Weights of a small transformer language model: local attention windows, a variant of Muon for these matrices.
Each number is 200 + 40 x the weight over its row's rms, rounded and kept within 0 to 999. Layers, rows and columns count from 0. The size before them is the row's rms in percent of the matrix's.

# q: layer 7 attention query, 192x192, rms 0.0436, rows 20-40, columns 64-127
# k: layer 7 attention key, 192x192, rms 0.0438, rows 20-39, columns 64-127
# v: layer 7 attention value, 192x192, rms 0.0423, rows 0-31, columns 64-127
# o: layer 7 attention output (transposed), 192x192, rms 0.0804, rows 0-31, columns 64-127
q20,123,271,155,216,186,166,160,240,171,219,144,214,220,248,226,158,164,176,261,218,209,181,184,211,200,121,122,174,206,241,234,181,203,212,216,255,190,316,160,208,149,156,152,207,242,160,184,235,194,191,147,226,115,186,236,216,174,165,216,210,197,251,217,171,209
k20,092,243,230,240,176,230,226,204,182,278,186,168,143,210,231,134,129,100,257,160,201,127,203,175,162,287,185,217,179,229,215,183,124,209,172,157,274,173,198,192,243,153,276,195,157,227,173,169,239,122,199,131,287,156,163,260,209,205,223,284,172,248,282,279,203
q21,109,177,202,252,207,164,218,224,184,222,123,195,233,147,246,231,199,184,242,187,222,221,200,190,198,149,150,146,134,233,200,167,159,182,188,188,191,232,187,201,178,198,184,149,209,152,224,180,220,240,261,132,172,276,222,237,174,267,174,269,199,201,189,258,181
k21,099,178,210,264,175,207,237,233,220,147,209,211,150,165,186,218,177,248,182,255,197,162,241,244,204,168,204,146,163,161,219,188,195,213,252,176,243,175,160,222,262,260,182,179,213,169,165,208,177,236,169,206,182,131,192,296,195,175,256,208,157,154,229,146,226
q22,104,196,208,182,250,161,217,230,223,214,242,180,187,202,184,225,236,275,208,231,280,201,142,213,134,244,254,163,236,291,210,179,199,162,204,141,168,175,174,239,132,271,264,169,170,141,205,118,176,116,184,207,182,128,141,184,186,216,143,237,172,130,193,241,219
k22,097,212,229,167,177,176,191,214,153,245,265,215,233,221,184,169,117,210,177,198,187,192,262,190,239,161,205,199,197,239,238,157,146,168,274,228,189,211,202,156,235,247,188,155,232,201,195,158,157,213,233,294,235,200,257,127,162,301,226,133,119,181,158,164,202
q23,106,234,178,203,117,180,171,223,236,233,178,175,185,185,248,210,178,210,170,214,186,193,179,134,159,212,182,103,246,246,108,241,206,222,219,192,166,231,213,173,208,238,209,200,238,232,193,235,201,152,240,234,130,201,91,235,174,160,218,189,166,185,180,191,291
k23,096,115,266,267,250,176,177,204,168,182,195,225,208,236,200,212,223,225,157,204,238,193,209,160,200,190,281,210,215,207,138,203,173,137,229,175,228,141,244,210,256,177,193,195,155,164,195,181,263,257,211,269,171,225,204,211,124,167,211,237,193,120,133,209,208
q24,104,160,186,195,244,205,273,135,205,186,301,225,232,202,182,177,193,273,238,212,252,157,203,180,232,199,178,161,179,178,168,220,183,181,172,208,253,164,208,193,254,265,260,199,167,200,199,157,186,219,176,238,169,166,187,223,273,202,156,134,158,229,191,217,292
k24,098,248,236,226,303,231,169,187,194,202,278,191,263,211,186,234,198,135,193,294,243,203,183,180,196,273,163,289,116,244,226,216,199,201,256,205,194,177,268,213,223,172,143,217,222,171,185,170,199,287,175,204,186,106,186,197,206,197,177,217,156,263,201,265,223
q25,110,255,163,222,150,164,193,267,169,237,188,128,143,157,236,180,214,115,225,248,207,181,222,206,228,216,227,274,200,196,217,220,138,229,180,232,263,241,172,155,235,124,172,156,191,210,152,206,196,195,179,197,201,104,220,235,217,167,279,187,234,265,231,213,211
k25,109,225,224,220,232,107,218,154,221,242,163,178,214,202,239,194,172,233,160,181,215,258,152,260,241,154,286,200,242,182,226,218,243,170,236,242,282,249,240,179,250,208,253,242,259,194,177,227,228,191,251,169,180,244,205,217,233,165,187,218,243,192,188,235,134
q26,109,201,201,146,244,206,128,233,198,121,186,247,195,202,179,176,169,224,140,231,209,207,202,173,222,194,196,91,229,221,222,226,201,184,196,185,168,236,255,244,203,157,218,213,194,237,255,214,169,159,186,155,191,187,198,227,219,220,149,184,148,180,246,176,217
k26,097,238,190,187,204,211,166,202,232,307,123,248,264,186,209,184,163,211,156,187,170,185,234,194,206,173,253,168,93,136,117,218,214,232,203,220,117,163,231,240,219,132,167,187,218,212,274,168,161,256,156,189,230,211,236,171,218,181,165,173,221,183,173,137,201
q27,103,188,199,175,256,196,170,257,217,200,186,159,220,163,162,129,174,110,301,189,193,139,215,178,318,167,179,153,205,181,201,201,228,138,225,181,215,197,207,189,129,190,212,249,274,135,254,228,228,320,219,249,255,259,295,202,191,279,133,171,208,198,198,214,288
k27,098,128,205,163,199,234,282,183,233,226,229,141,167,215,221,236,168,222,215,177,163,165,158,237,238,91,212,191,182,200,212,191,186,235,209,200,197,174,151,176,196,216,156,132,233,222,186,220,216,162,208,248,261,228,203,174,170,211,198,223,192,253,205,255,142
q28,098,134,186,210,185,283,265,191,153,256,208,272,246,152,144,113,268,194,132,257,258,167,179,142,176,226,160,174,190,211,137,247,156,153,179,178,241,126,151,216,232,196,223,243,216,221,237,241,232,272,215,214,198,228,149,219,217,221,273,237,124,222,144,150,182
k28,094,265,175,219,92,220,196,188,76,175,257,185,185,188,245,137,201,215,213,178,145,187,269,244,223,162,271,279,182,135,215,157,249,232,160,182,203,158,219,202,191,242,218,206,160,179,198,158,223,201,164,258,255,167,219,259,238,190,174,98,245,245,211,137,202
q29,102,171,218,168,224,206,237,177,194,183,142,231,119,213,242,136,240,237,182,230,188,221,187,151,213,195,192,223,190,121,152,191,206,222,174,224,193,126,177,172,199,199,193,171,202,232,211,180,142,152,192,240,224,232,139,151,94,210,176,211,211,212,161,164,164
k29,094,216,259,233,221,221,166,190,192,87,96,215,219,225,257,227,245,189,138,178,219,109,135,199,209,268,199,254,180,230,184,218,218,179,177,159,189,197,173,193,191,188,201,219,264,223,152,207,178,144,211,238,241,141,237,177,226,256,254,167,156,178,194,161,172
q30,089,180,193,159,140,169,282,236,205,195,148,192,198,183,189,205,237,143,195,176,159,181,234,249,196,224,294,175,228,261,215,220,205,242,177,184,163,177,185,231,153,178,222,216,82,146,227,199,127,169,177,167,227,206,232,225,191,232,168,211,158,227,229,232,201
k30,090,199,233,218,213,169,127,273,188,224,240,208,237,214,262,293,217,169,293,209,174,232,230,225,217,156,199,157,167,229,197,210,151,170,177,156,237,218,268,228,223,177,209,191,183,198,240,270,228,187,174,232,137,171,192,240,179,144,160,190,227,232,197,222,299
q31,106,199,150,230,173,215,244,293,214,178,165,241,211,204,261,249,148,238,228,221,188,238,272,244,182,242,177,206,190,174,198,250,228,238,226,173,201,201,193,250,217,176,192,142,198,228,221,216,154,180,244,234,153,290,267,113,233,193,254,204,176,226,214,255,185
k31,100,164,233,202,153,194,215,215,201,237,181,179,168,160,176,247,187,154,214,153,253,209,125,229,170,218,277,233,246,201,198,163,169,207,248,138,126,242,220,208,135,218,220,141,230,212,175,153,150,268,237,143,217,248,270,209,163,228,246,206,174,223,175,221,157
v0,107,223,177,162,154,209,127,227,186,172,163,162,235,148,220,257,270,171,197,145,239,186,242,176,222,151,158,239,197,227,228,223,190,126,124,224,165,205,183,264,216,195,171,233,183,154,155,235,230,287,247,222,205,217,153,171,166,222,125,176,120,242,161,178,249
o0,110,142,153,118,192,217,186,237,157,296,134,224,283,101,233,208,225,210,240,220,155,177,173,208,167,213,208,154,326,190,216,184,201,181,136,233,237,218,214,163,253,235,217,151,270,210,224,189,241,212,183,172,196,123,180,147,211,214,202,216,180,207,145,184,226
v1,106,151,203,277,233,222,196,241,190,220,157,231,264,241,247,244,209,205,217,192,159,217,187,263,145,249,237,206,160,209,102,186,236,237,163,143,193,237,258,260,206,185,153,206,206,83,272,155,180,195,247,221,271,155,170,165,211,124,278,178,283,218,210,277,183
o1,109,235,196,187,215,112,126,207,153,188,163,233,148,172,262,233,158,178,192,231,160,166,233,208,185,214,170,189,182,228,186,204,188,243,295,144,180,147,180,224,155,150,112,155,190,242,219,281,216,200,237,222,197,189,221,237,220,127,242,223,199,273,200,233,166
v2,100,236,165,244,146,196,249,160,145,144,225,261,265,141,176,256,262,188,162,247,139,127,241,264,180,223,209,176,185,180,187,198,151,208,228,198,189,301,153,248,166,199,226,210,234,185,167,253,185,231,179,116,256,210,248,240,140,201,179,250,221,158,251,240,210
o2,105,174,232,175,242,243,178,180,218,206,161,192,204,181,310,199,216,252,249,204,185,258,200,181,97,213,159,174,198,166,227,184,131,222,152,217,181,244,244,239,211,207,186,166,146,164,167,272,197,170,189,157,204,163,177,248,254,190,266,261,166,227,257,191,227
v3,101,178,191,185,221,197,187,178,210,138,174,122,201,205,121,211,240,253,193,234,180,245,220,165,172,216,138,184,126,140,224,197,188,131,193,152,222,239,256,259,171,247,263,223,222,222,151,212,205,299,201,145,217,172,199,209,199,210,163,160,221,158,69,190,164
o3,104,219,180,129,251,239,134,169,222,202,250,197,219,158,164,145,168,264,210,224,238,203,173,196,214,254,258,226,207,155,179,167,228,183,206,198,171,171,221,230,123,158,229,184,233,164,252,223,218,268,178,190,240,168,214,187,184,173,266,160,199,171,221,194,211
v4,104,242,252,188,133,206,216,256,244,271,152,221,197,160,188,202,164,183,233,224,186,192,134,165,204,165,198,156,183,236,171,223,193,196,197,202,188,235,215,266,172,225,191,218,220,222,211,247,164,164,237,214,206,223,280,221,189,178,195,226,218,242,197,242,163
o4,106,178,189,163,252,204,201,208,131,190,194,208,233,130,220,243,235,155,201,323,214,219,231,152,174,214,207,267,128,212,199,220,225,176,139,225,232,187,240,194,187,138,123,138,126,213,278,219,211,192,240,294,133,217,229,179,215,234,188,240,277,136,214,127,136
v5,115,290,219,209,198,221,234,253,229,140,196,239,142,201,265,174,256,118,273,231,164,210,159,131,130,252,249,235,207,224,154,235,178,282,181,184,197,225,153,170,139,271,291,148,137,178,188,223,191,170,216,209,169,195,217,180,208,145,219,164,217,195,181,240,212
o5,114,221,181,172,187,206,206,220,268,217,191,155,227,221,141,225,293,134,241,222,246,184,212,170,177,143,174,159,225,257,206,186,139,219,221,113,146,141,200,214,210,209,184,221,174,201,202,209,167,222,177,188,199,217,163,184,233,176,240,223,208,190,254,128,257
v6,106,149,179,174,280,127,192,106,206,173,244,181,238,153,227,213,145,236,232,171,156,181,235,233,206,211,277,229,142,185,195,189,197,204,118,242,163,169,170,175,203,197,163,233,162,150,192,147,203,250,111,230,191,174,211,224,249,283,224,152,175,181,216,159,178
o6,104,200,153,273,166,218,269,177,152,207,238,231,135,177,207,131,146,177,135,176,192,158,186,212,196,220,201,255,225,196,149,178,193,240,192,138,199,196,260,239,202,231,293,179,205,173,98,165,193,159,206,228,213,224,212,198,143,166,219,115,166,157,69,199,203
v7,100,205,122,230,191,135,241,200,208,158,148,198,174,203,206,198,197,187,243,126,155,193,193,172,244,224,274,131,186,248,151,213,141,186,176,191,203,296,191,194,154,186,82,265,170,179,166,136,210,136,125,255,203,196,193,194,217,220,198,143,206,261,124,221,222
o7,106,203,153,196,224,211,219,217,179,221,215,250,212,209,153,208,191,216,259,136,105,222,136,150,236,125,153,221,126,195,154,247,129,225,220,208,167,255,210,222,213,295,181,210,232,185,230,179,182,204,183,209,224,133,217,220,245,153,109,213,146,161,225,210,246
v8,107,167,272,188,156,258,235,209,164,204,270,295,187,189,207,244,234,262,174,197,185,208,257,147,188,228,176,215,149,164,212,201,158,175,257,203,197,153,187,285,171,180,202,177,252,248,167,202,176,194,197,264,232,152,156,245,249,188,183,255,143,296,164,211,211
o8,103,151,256,241,208,193,167,229,147,189,197,223,199,267,184,201,187,201,155,203,219,170,232,155,171,158,266,148,195,209,209,234,206,183,223,306,222,190,194,242,206,162,196,182,160,195,161,113,171,214,161,180,164,175,235,245,253,182,184,214,170,244,154,145,229
v9,114,186,229,155,206,188,163,196,205,252,236,133,177,220,235,218,92,176,251,267,272,184,222,174,166,179,208,217,204,188,133,220,216,241,254,217,216,154,243,186,194,182,196,106,128,190,206,177,166,160,232,146,207,214,143,249,201,228,260,187,180,262,161,135,189
o9,116,283,235,188,125,232,146,238,287,227,275,212,235,229,191,169,217,189,267,228,258,157,237,203,205,185,164,171,332,157,178,245,214,191,190,268,164,283,236,191,201,176,150,126,191,219,276,206,159,171,193,231,250,204,213,166,231,199,239,155,273,231,152,134,119
v10,114,173,195,212,223,163,125,250,295,253,200,235,255,211,174,163,235,265,156,213,189,197,160,162,219,201,284,191,183,222,192,171,170,193,233,193,238,209,182,228,227,100,175,178,205,290,203,201,290,184,163,142,245,180,149,188,197,170,165,203,188,119,227,216,238
o10,116,199,158,150,239,238,177,147,240,194,191,180,173,258,179,201,279,162,160,241,217,203,176,232,215,180,161,287,214,204,255,222,76,193,158,185,209,184,165,209,190,195,193,145,230,235,170,181,278,258,213,192,244,182,115,161,98,200,204,147,219,174,151,251,187
v11,107,199,186,172,224,187,187,177,206,201,159,168,166,192,187,185,175,248,233,191,210,161,218,235,153,168,146,209,160,161,235,148,195,248,166,247,156,184,138,163,181,181,243,166,154,198,193,199,176,226,264,222,195,191,161,161,172,210,211,227,219,225,178,127,112
o11,106,219,183,139,192,192,200,214,100,241,193,252,218,124,290,186,213,205,228,135,176,179,189,251,184,177,208,282,244,133,148,188,247,274,204,162,201,172,257,195,193,254,181,213,237,193,250,210,123,197,164,231,274,146,191,254,222,212,161,143,204,207,255,217,209
v12,101,164,267,234,226,252,165,176,189,228,135,222,216,246,216,177,149,169,174,231,168,160,159,205,127,201,218,240,231,261,225,104,153,186,185,75,223,144,132,186,175,174,218,185,215,240,174,207,159,149,245,163,207,217,191,243,233,180,191,129,151,228,206,224,273
o12,105,217,230,174,152,202,234,179,160,183,126,299,175,121,107,264,228,107,176,198,177,258,204,159,172,211,189,207,206,183,186,186,206,257,96,146,293,188,165,231,229,211,257,233,218,172,198,175,175,151,230,154,230,224,129,282,230,155,130,162,196,185,199,256,249
v13,105,158,145,225,170,213,165,210,181,123,215,209,263,210,296,228,189,214,192,242,185,287,198,201,197,115,178,160,243,268,178,153,235,226,238,219,194,224,209,266,232,245,148,224,206,209,171,184,171,170,144,180,200,158,148,155,217,271,275,244,168,217,205,209,155
o13,104,180,193,197,163,181,251,160,228,174,135,219,190,210,220,224,160,207,171,232,90,193,243,234,236,203,117,189,116,175,166,202,128,139,229,158,195,191,212,233,190,167,208,240,158,195,177,280,245,139,203,176,196,273,155,278,191,218,246,218,271,199,212,206,202
v14,102,192,237,162,209,194,194,206,228,233,191,220,157,200,196,221,176,257,196,253,238,202,268,225,233,177,158,255,173,137,172,120,180,178,235,192,217,181,171,194,165,204,266,119,158,235,209,204,179,218,146,285,194,248,218,126,200,200,146,214,203,256,210,252,172
o14,106,183,217,244,227,229,241,195,186,197,179,280,171,199,229,188,284,209,139,182,216,171,267,228,221,154,333,287,244,176,211,188,227,230,236,231,178,259,216,295,258,265,181,185,215,212,185,200,253,150,137,200,222,247,257,222,282,220,194,174,200,230,153,294,186
v15,103,180,167,207,192,184,236,209,195,259,246,161,122,228,174,208,244,230,126,208,241,183,262,226,227,185,197,213,219,218,219,217,183,238,253,177,98,201,205,217,231,204,218,142,197,227,196,146,138,223,156,185,127,177,206,178,136,203,152,151,194,202,207,207,202
o15,108,161,226,199,173,198,226,221,201,233,202,206,190,187,164,177,127,251,183,249,163,251,216,203,217,191,142,200,192,185,226,227,221,197,186,195,239,160,210,108,118,274,184,79,135,194,220,114,137,159,174,127,215,229,195,309,207,157,195,98,212,228,162,258,181
v16,117,175,254,157,241,254,212,201,272,193,170,208,224,202,184,236,122,190,104,160,211,211,213,222,226,189,186,152,296,265,215,261,241,231,229,192,259,178,217,270,274,183,228,219,217,159,169,181,205,161,166,238,160,233,211,230,201,278,259,169,258,215,256,203,160
o16,114,198,194,126,233,237,222,159,240,182,154,146,183,214,236,218,203,151,177,232,175,158,203,179,190,249,185,248,248,326,175,237,172,217,224,173,243,264,171,184,267,203,226,225,220,133,194,158,154,304,187,171,192,199,226,151,197,225,290,276,193,161,245,232,129
v17,105,213,190,122,207,254,153,175,186,222,229,79,193,167,268,205,221,189,242,159,230,159,185,196,275,209,123,171,256,148,251,185,226,231,194,213,286,213,160,270,88,134,215,249,225,212,220,260,207,259,254,126,236,203,283,204,208,251,203,156,204,157,193,176,165
o17,107,207,158,223,229,192,193,202,167,194,246,160,228,109,233,229,178,248,137,130,186,229,155,207,153,172,204,204,186,169,173,218,195,126,194,254,238,194,95,177,128,246,237,187,206,251,225,184,243,274,150,183,158,205,313,165,246,243,212,209,183,181,214,202,150
v18,111,251,230,208,191,217,157,218,166,238,140,229,209,245,167,212,187,217,215,261,99,145,185,158,214,273,202,170,199,203,143,146,191,219,211,216,221,188,192,171,212,188,122,174,202,202,160,222,192,230,233,229,169,198,233,185,202,169,274,101,182,196,305,216,154
o18,114,198,194,204,200,296,146,163,195,117,171,241,120,172,260,255,177,243,202,186,175,216,295,167,161,236,169,286,192,217,141,128,240,180,206,176,223,249,228,233,286,194,202,143,162,225,192,170,219,184,227,219,145,272,272,269,130,268,157,136,231,174,219,271,175
v19,110,177,195,183,187,178,194,261,168,224,224,184,250,115,160,226,174,160,196,117,182,315,227,222,225,234,171,213,229,188,188,182,182,192,106,240,221,212,214,105,162,157,234,196,231,181,199,154,217,215,234,186,185,200,220,201,244,191,157,202,229,256,209,239,227
o19,114,197,209,169,158,213,229,161,227,140,189,180,239,198,170,198,121,196,231,186,225,171,199,161,198,159,257,141,245,217,273,183,143,95,244,199,170,131,269,248,180,244,223,184,233,230,144,205,269,226,282,227,269,198,274,239,183,203,181,237,248,216,249,229,223
v20,107,184,169,178,215,186,274,151,215,219,168,130,270,244,176,262,285,202,233,202,219,214,175,236,229,179,183,167,282,245,264,179,119,226,166,161,231,136,188,222,171,259,196,127,214,190,289,248,178,232,114,259,121,212,238,199,130,234,221,206,175,191,152,172,234
o20,110,176,158,192,146,208,171,272,277,246,203,174,210,148,125,181,228,175,223,236,241,219,168,197,163,165,212,201,195,257,207,195,211,234,180,233,199,192,196,225,199,216,185,173,151,179,220,279,221,187,175,241,116,141,208,206,106,239,227,218,71,162,174,206,118
v21,105,178,153,237,219,197,140,126,225,190,342,188,297,217,151,183,156,207,250,174,236,214,165,111,221,265,193,215,142,202,197,206,167,190,221,223,249,210,214,206,189,208,271,181,206,265,243,201,254,251,187,295,159,199,252,170,237,201,165,164,241,241,237,249,244
o21,103,200,190,173,204,182,169,195,139,174,184,167,213,245,171,158,108,180,229,250,203,161,203,142,198,291,282,260,217,273,201,114,200,256,210,212,193,218,144,159,211,180,235,199,209,218,168,201,249,242,105,266,243,171,203,153,179,242,235,179,180,198,202,163,125
v22,110,211,201,225,195,177,244,204,232,246,200,206,165,114,200,168,162,254,196,178,155,202,196,232,208,245,209,187,218,201,159,146,134,172,242,177,262,273,136,202,256,153,242,158,193,172,200,203,154,237,173,154,245,245,166,203,234,188,236,236,144,131,222,218,178
o22,112,187,245,118,267,217,187,113,194,226,200,193,66,255,205,264,260,187,219,124,245,222,170,217,121,234,151,213,183,216,168,212,170,269,197,246,213,156,251,227,197,159,193,245,214,199,210,201,233,171,210,220,226,179,234,169,161,227,207,152,186,163,262,166,239
v23,108,170,238,152,216,176,175,199,148,229,218,192,237,196,181,224,217,215,148,145,205,219,273,245,188,251,194,185,175,203,217,210,179,248,222,207,223,214,251,198,204,188,144,231,102,253,195,176,209,227,190,209,195,137,255,153,169,281,206,201,164,275,246,247,292
o23,110,116,267,183,251,228,303,203,186,152,194,225,167,160,271,191,154,268,271,171,193,233,185,232,167,202,195,137,255,239,235,226,221,176,279,200,215,193,187,143,215,196,232,175,132,206,192,165,291,184,250,202,187,206,242,188,266,222,205,167,178,188,101,226,243
v24,112,184,201,141,209,159,254,191,171,208,233,181,246,199,194,182,228,211,166,181,174,195,222,158,199,208,215,188,131,246,155,167,238,258,127,150,181,203,161,239,182,187,166,218,165,181,269,241,251,183,143,202,264,255,177,205,331,155,198,218,220,181,237,186,224
o24,113,219,206,174,151,239,256,219,242,189,134,314,268,180,154,243,244,197,215,240,228,207,238,265,210,237,235,179,196,220,161,241,232,184,295,148,237,180,181,269,151,215,264,221,238,143,255,215,259,156,258,183,242,188,226,175,194,215,226,165,202,214,209,205,194
v25,112,213,211,189,160,192,240,166,156,234,146,142,238,202,253,256,229,182,197,211,212,216,173,234,150,147,184,256,206,134,188,206,215,197,211,116,213,160,195,189,161,254,210,236,198,197,221,232,189,134,210,154,185,259,196,283,155,195,217,239,141,171,210,176,223
o25,116,192,233,254,202,140,137,96,208,215,194,232,199,148,214,170,269,195,190,298,185,184,214,227,104,203,168,247,226,188,168,214,266,194,145,177,223,177,120,113,130,213,145,238,234,197,219,191,243,173,216,162,188,236,180,255,157,254,273,228,179,196,242,191,129
v26,111,203,216,190,246,208,218,200,220,230,209,158,267,182,222,195,232,185,194,202,275,204,249,255,219,170,210,220,157,182,199,152,205,284,115,229,244,161,213,157,229,162,169,239,192,263,220,183,192,186,211,225,275,224,205,171,157,210,254,221,193,191,197,183,161
o26,104,227,253,178,180,143,181,160,176,260,225,125,188,260,217,154,207,199,208,197,332,207,132,237,216,161,276,231,209,175,245,207,186,226,194,161,285,168,207,147,164,206,221,206,202,276,193,201,259,181,203,194,235,257,234,176,157,228,137,187,273,257,176,277,170
v27,103,222,154,203,239,142,205,215,163,159,185,200,203,113,217,265,300,242,222,177,299,244,224,198,172,198,193,204,230,261,248,174,228,177,190,164,197,196,187,170,240,185,260,167,217,239,196,165,217,158,215,183,130,115,214,242,264,251,219,183,201,239,227,256,115
o27,105,173,151,270,245,209,168,206,173,232,264,225,135,151,138,184,193,185,160,160,206,234,223,156,232,180,225,180,258,196,174,274,65,200,217,172,216,222,182,208,313,191,172,240,236,224,282,252,236,263,218,226,123,195,216,154,191,175,139,159,191,227,209,165,119
v28,114,249,177,232,304,153,169,198,218,223,199,209,168,140,223,233,150,146,182,174,132,241,197,238,235,171,260,183,226,157,250,192,260,197,145,278,211,233,200,221,191,209,202,178,113,206,204,288,211,143,174,226,155,225,222,158,203,258,225,154,161,275,233,241,203
o28,111,219,170,169,182,179,202,182,215,136,188,175,257,222,210,219,187,142,211,269,177,222,166,311,171,185,261,226,240,200,175,288,188,163,121,152,272,271,182,270,223,257,264,172,169,206,177,199,209,161,201,229,211,227,267,211,182,205,235,194,131,245,183,226,181
v29,098,196,166,216,205,211,205,214,132,134,203,160,95,234,204,239,130,196,203,283,182,215,141,222,261,277,196,165,222,186,198,220,170,160,178,146,277,195,192,139,202,147,191,118,179,181,75,255,211,197,208,261,165,248,193,206,192,180,240,147,233,153,191,217,211
o29,101,251,194,237,187,192,216,223,166,146,184,209,141,202,217,128,247,174,266,156,168,223,224,193,195,180,244,242,167,175,140,182,168,206,215,258,259,140,196,216,260,221,130,201,225,161,194,225,248,222,207,191,223,197,210,164,91,164,283,126,169,163,172,182,188
v30,102,188,198,210,264,207,212,257,191,114,167,187,204,150,168,162,187,205,240,188,143,144,277,149,226,92,168,167,218,160,238,205,193,262,223,213,205,254,251,239,230,180,127,171,200,238,195,144,180,259,200,243,238,210,191,219,238,195,193,151,201,167,188,234,178
o30,102,220,127,208,195,207,223,188,139,162,211,156,227,131,216,191,242,197,259,167,217,238,254,118,268,148,199,214,191,249,206,221,205,237,193,182,187,194,126,183,212,172,273,233,233,199,205,218,184,227,226,222,176,265,197,230,178,204,211,130,188,254,184,306,274
v31,102,259,168,200,167,253,213,224,295,217,219,229,228,165,138,168,155,175,195,154,236,147,172,206,164,153,211,271,256,200,245,187,221,185,237,237,129,195,128,187,242,140,183,152,205,223,173,222,172,161,251,224,192,227,137,259,246,171,217,229,214,157,198,238,226
o31,107,270,242,131,179,260,255,131,178,265,171,210,146,137,244,206,162,288,205,305,247,203,175,166,177,178,165,274,196,204,238,178,199,237,282,174,252,173,282,204,225,183,226,127,208,221,150,198,198,218,233,145,195,153,195,160,216,232,173,228,183,224,242,138,140
q32,086,208,194,150,203,195,152,174,149,198,280,232,238,174,220,227,157,245,191,155,200,263,281,218,217,147,215,211,165,115,216,179,196,230,158,146,150,203,239,74,190,193,194,165,161,166,209,273,155,175,253,220,266,197,178,170,212,218,137,199,199,118,166,184,190
k32,067,192,194,236,180,204,212,348,263,153,186,135,174,215,152,155,234,172,303,198,125,228,160,183,197,192,196,167,174,218,233,160,159,176,195,238,218,255,202,216,240,222,254,188,235,202,115,201,225,213,207,197,236,239,232,203,215,236,136,183,189,303,168,221,185
q33,082,200,267,218,218,206,157,182,244,167,210,190,177,192,173,230,201,264,216,209,235,167,241,249,239,141,178,147,175,198,234,209,154,181,288,221,206,138,199,181,249,217,196,237,214,184,212,171,195,142,184,232,198,193,143,151,227,222,261,187,167,212,293,263,195
k33,091,221,199,213,144,172,208,137,153,256,209,219,189,203,271,224,174,157,197,212,224,220,233,101,133,181,140,252,226,241,216,241,201,258,193,189,209,228,225,170,155,229,165,216,246,235,192,228,149,245,194,138,238,217,229,276,225,216,187,236,285,185,129,227,218
q34,101,192,210,235,191,251,200,208,133,197,228,186,173,125,211,143,187,185,216,204,171,186,211,151,196,215,208,171,179,212,201,206,249,274,164,180,217,250,264,225,125,149,220,172,139,189,246,240,247,251,176,93,229,170,260,232,197,124,176,259,195,179,177,198,183
k34,110,287,203,174,122,170,157,114,240,214,184,197,208,173,243,191,147,172,221,194,212,225,277,116,278,188,239,152,146,183,244,179,185,202,151,214,179,183,238,212,188,246,249,205,160,264,201,259,209,179,218,164,261,218,223,246,248,195,129,172,225,177,159,235,181
q35,104,132,236,233,212,232,208,218,231,203,211,225,273,166,196,117,158,244,193,162,177,147,191,204,208,197,170,193,222,206,222,183,275,237,186,220,190,240,252,174,154,183,207,179,134,187,231,208,190,188,257,160,198,190,210,202,157,220,114,224,226,122,201,160,203
k35,094,214,200,231,170,233,203,132,156,187,214,232,236,153,227,208,161,135,205,201,178,173,274,152,159,138,174,205,237,169,232,180,205,163,283,176,141,207,224,180,146,299,252,168,113,235,223,199,262,220,212,135,232,247,201,214,153,134,179,131,194,136,267,277,174
q36,109,220,130,161,149,164,239,233,295,175,229,237,191,201,175,140,195,161,243,270,221,210,196,176,249,82,213,282,210,151,261,165,304,186,148,172,146,208,161,213,213,191,209,158,220,179,218,180,192,212,189,211,220,252,222,183,253,164,202,210,261,208,208,240,214
k36,140,158,186,185,294,217,223,248,163,218,247,147,150,280,149,250,277,219,202,189,174,252,144,279,217,299,226,231,201,277,183,226,189,216,211,174,266,195,243,224,250,174,151,206,260,160,165,190,186,194,208,250,156,192,201,200,192,240,250,246,190,238,175,126,231
q37,120,174,190,143,123,147,268,204,237,174,222,163,142,167,219,126,237,154,195,287,223,205,228,191,252,85,202,237,218,167,244,168,244,156,171,164,133,246,164,217,262,132,195,156,247,191,228,215,206,209,188,207,227,247,223,180,245,210,215,207,262,199,142,153,193
k37,076,143,286,201,190,179,218,175,169,207,177,162,191,203,202,205,256,166,207,207,296,140,174,191,173,169,174,219,234,178,164,177,203,160,234,184,200,201,175,163,161,116,236,175,231,141,187,235,196,258,227,236,218,192,255,161,191,198,257,225,120,152,244,251,167
q38,093,174,224,194,113,177,110,208,212,179,257,216,198,179,192,181,178,202,275,148,211,209,241,173,173,203,150,215,241,176,236,201,201,235,122,190,212,150,151,148,245,284,234,176,219,170,175,159,216,240,230,286,212,214,164,204,241,263,200,153,228,231,203,205,218
k38,108,156,173,232,205,136,239,222,197,171,195,115,224,244,177,197,297,222,108,256,227,102,133,225,223,210,164,213,226,173,174,278,221,189,199,176,221,195,286,183,207,184,150,219,237,269,202,240,214,148,161,247,233,171,233,246,161,220,183,206,176,209,247,170,256
q39,104,93,213,255,213,238,285,218,217,199,220,176,187,176,181,198,250,201,185,195,141,193,178,207,170,206,176,252,243,167,176,124,276,276,212,170,238,199,243,260,236,131,188,187,178,151,164,193,227,160,240,246,176,177,230,166,180,182,117,198,185,211,208,135,228
k39,090,207,193,220,224,224,207,182,165,266,216,248,196,307,132,217,163,185,177,151,207,205,206,260,168,199,257,143,196,244,234,212,170,245,239,224,118,257,210,176,242,236,280,236,161,228,188,181,187,184,191,162,140,189,274,191,232,224,224,175,218,182,233,190,272
q40,110,193,213,169,229,163,230,196,205,232,229,116,130,235,188,236,239,199,260,149,170,189,158,256,170,212,156,307,187,212,312,176,210,168,262,219,205,123,182,137,189,271,213,157,140,231,190,214,142,258,212,211,129,166,188,233,230,147,157,179,184,262,183,156,182